Each number is 128 + 32 x the weight over its row's rms, rounded and kept within 0 to 255. Layers, rows and columns count from 0. Numbers have three digits each. The size before them is the row's rms in percent of the matrix's.

# up: layer 8 MLP up, 256x64, rms 0.397, rows 236-255, columns 0-63
# down: layer 8 MLP down (transposed), 256x64, rms 0.301, rows 236-255, columns 0-63
up236 098:113188149122118172197151160165139116134129135095203192077080097138172123107118148135131146082111156118145153139130131117125135120092134110209075085134152148183105122134157106152124139140110209
down236 101:100121115158104116109098154096171107146144173097147119133194134085120134140127126118108123145115127053139129183129082187141177103142066141163071112077075120160164160153123176116163134193122081
up237 102:085135135166154144047112082127113154076111083108155128126144124103095095157099116240128204112164108126111130132197105115117117113080079120109113097119131136142130120135155125158187134120126084
down237 111:161101045183082120123089114153056050088126127145117108137163121110138124137132107113122120107128130149069146135138102140127113098137111154102089072171161144165165199153085106102141181097114101
up238 115:132066121139123124150129113184112124124082148145140150107153145065153074120150136149092063139142168200150139164137116142114144140112122120088092147111185069131160161129176177058122150182091093
down238 116:164089110128105146169169144142161077145108201103071126128148107147153142159180214118113128100096159123161087144129077164165154134127169149146149163129136138143137100091142136191072184091151124
up239 098:124145154095140083093109123177131130110074097198071104153158092176136142114105075129090215084160146113120138151146169108113104082150053118102117109112141119122138102099110196152160112133104123
down239 092:099104061104165127094145157123176096139125168142200119140089165143108158108151137150105160101126110155156150080082156141102089108145067101086144104118151106118120100141152084053093100090193101
up240 102:108108149128162158133127090161074132062197118090138142104161168037081103090180140101109118163082117132099084128163130161118123135084140106106130111152123123177148171111099152128109063151123088
down240 102:134146121137177197125164106111146136159112157069094114169147087121150151134055125176124131062149098173111134111154115152166171172180179148131158138161134162087111078086136146122082152164118161
up241 085:153119118143028150152147195123157092080149149157126129104144095140137172091133144077097099098166118083137174206130124164110105121101115066148142098091110176138140130108144129161105138068099128
down241 082:142132118143078136123044157084152122134132130120102117097072155190120117148213109147158129101121170091076146162146100121151132101062170158146135120149102151139137089103090137141154048094119160
up242 118:148097126156150127089156118119139180140118127072121194125138102114150060130109150167077119126172128161125094106227165235115138126145144149120154103157146112127156179121083123127098123154135141
down242 105:155117148184091115112137122110140139180149089092099156138161123114125194139138112131127191185072157123148122124199160159138124152135095134086163122093106158169136072118150064121185117111179078
up243 105:139142130120107181152111099178099167172076110085073083109207125102119163125124179095147145096120113158170085112187094096107156163124082138143094139086124100129086153119142143105135139162103059
down243 107:117106172174138098117047119164114111152134118151054132140132155139097142075120127122165098124154107165169121129125147036147155160172091113090155089112091118131171129098140187147111163091074109
up244 105:117115112169172187180113163155092107087150169108124145103108096135101133113116115132151119105099119125152127112190098155064209049164087160081098123154142082125139144134093072142111130122113080
down244 102:154131111162174109176117096110125083117183131143115141113149092172098103153149211146106043110125154135144121132184090189105134109176144145112096118079119152142158123088047131169119115115119154
up245 101:174130183184150102053136127091110155115115101139133113076155087151154158127037131163117172141136131168105099077170157096153176119121163146130171141067128186120114117142156165106104131142151141
down245 100:123086180158179082090090123139093109140140143153149136151087074133114143134112143171068138156071170208144118138156130141158175118108108158096109093122123161130093181078096170105127071102104155
up246 109:148095157094180133121146100137119138099164131108106188148104106067104106072120203119077113141128141176139186147099051169129051109119127127114143188133105133124165133144120155087114147153111084
down246 112:142098204122137098121164096097169176104135125101090113188134144113138154102080131107165110134098119091086163116133083108180090163101171216118123159160076138109128177113159113124074131115094143
up247 095:146088127161174132105090175138116125146105165134118079094152181126141145145158135163064135113113087190162088152143120086105145111147102167128097139049157033082163140120116108093111138160127153
down247 085:106184173159141085173138069119095109130170088067123148186133073116172112128096138090115120090119105168141138133107095087122119119142186096116155127193151093137113136142113105182168199097131131
up248 100:155117174126148171164111146142050188082147135144134094121093195145150099174157165129116123165135116080131180134100135132102147109148190107112120131087105148127097146092114068050092139123152091
down248 106:142096155079099141124043102127099145142181169146099106171154174098170160163133101107104149134054150100063144124160109123174096129194081119122132100142071163124120139163108086121132111149148115
up249 091:124110156106082136144120157142149142102108112080156143142084093096112155138078158161163165159128096151141143180122087078067142108129171177144057160123125125138099140078113050116077170174140162
down249 083:097093118105105148104138100092133145165176182115196139161111184108131069123098130053182090138138125118184134158109149132105162115088118118089143124136180110113098077151158053081142142136148108
up250 112:117121160141167116156148174115120185118136075142098175109118121125140129168120083118106079115119139071138142143108090128149089167084125099118076163133093140213098079094154104149124153149112031
down250 100:150131111168123141170097187118061098133135161154175139134118099123109111133200114095181116072109170179162091141094143142075087118151117109186142116108087153148127166174103102127111146082084174
up251 097:090141142172088097097161139108120138145166116187161081139191143123108120138138088154073174148119058084138107109077192112098105105139132134091176105071131151150144121090086107126132077084096111
down251 092:068073100128128125131149090163102081143166142104142105174229154087109086134065128143159092148136160159110126083156120120098126171127114126136121125116071087114099109131143198108173090133146162
up252 103:132115047147177114144131126154162159132162145118093082105174122119087146112088086128137137137072154149091152135087124183130137127112086157090120197124202157090156089081117154131093133176088099
down252 112:196183089181140118063131142192137213146116099181145146183156134128132127100152135154109042120191127187118130155089108121146139156105131135123111105147131111118086138156110121146126132097162127
up253 108:170151107098114158105130159187073136112148094126148098186138112092135144105092135146124164099151084113136148167136178091116120136159115071115144070078223130094097160154115111183077105103119115
down253 106:137106108124091155086108112080166164139071107150144119165159103123132096109100114197111144135146095086086183175127137078101131140190128075167102164163151144096071148067125121111148104172081127
up254 092:160148143150176140144188117117138173160076159114110185147120225143113141106151147090105169141107122106132142112135140139167095115111104158078141060079181100090115074110110079108139107110116174
down254 095:135109179152115116144190171087121106148167219137149079104121122122087142148120088110137149157121135120109102144086106072125089198095173106140103117106101062177103096129122110065112167125148114
up255 105:121134065107092148180140086140106085131175135085152083134172150057103177123066168071079133094150126114152144156081151089117085108156097137171138137102146111093109113078127075134146133129097131
down255 120:133080156105123238133140084134065085154138156125111112123172154153126119082158113088154096103145135154101174046138087113128097111118133167144078126114120056153137143126142095110122145165150096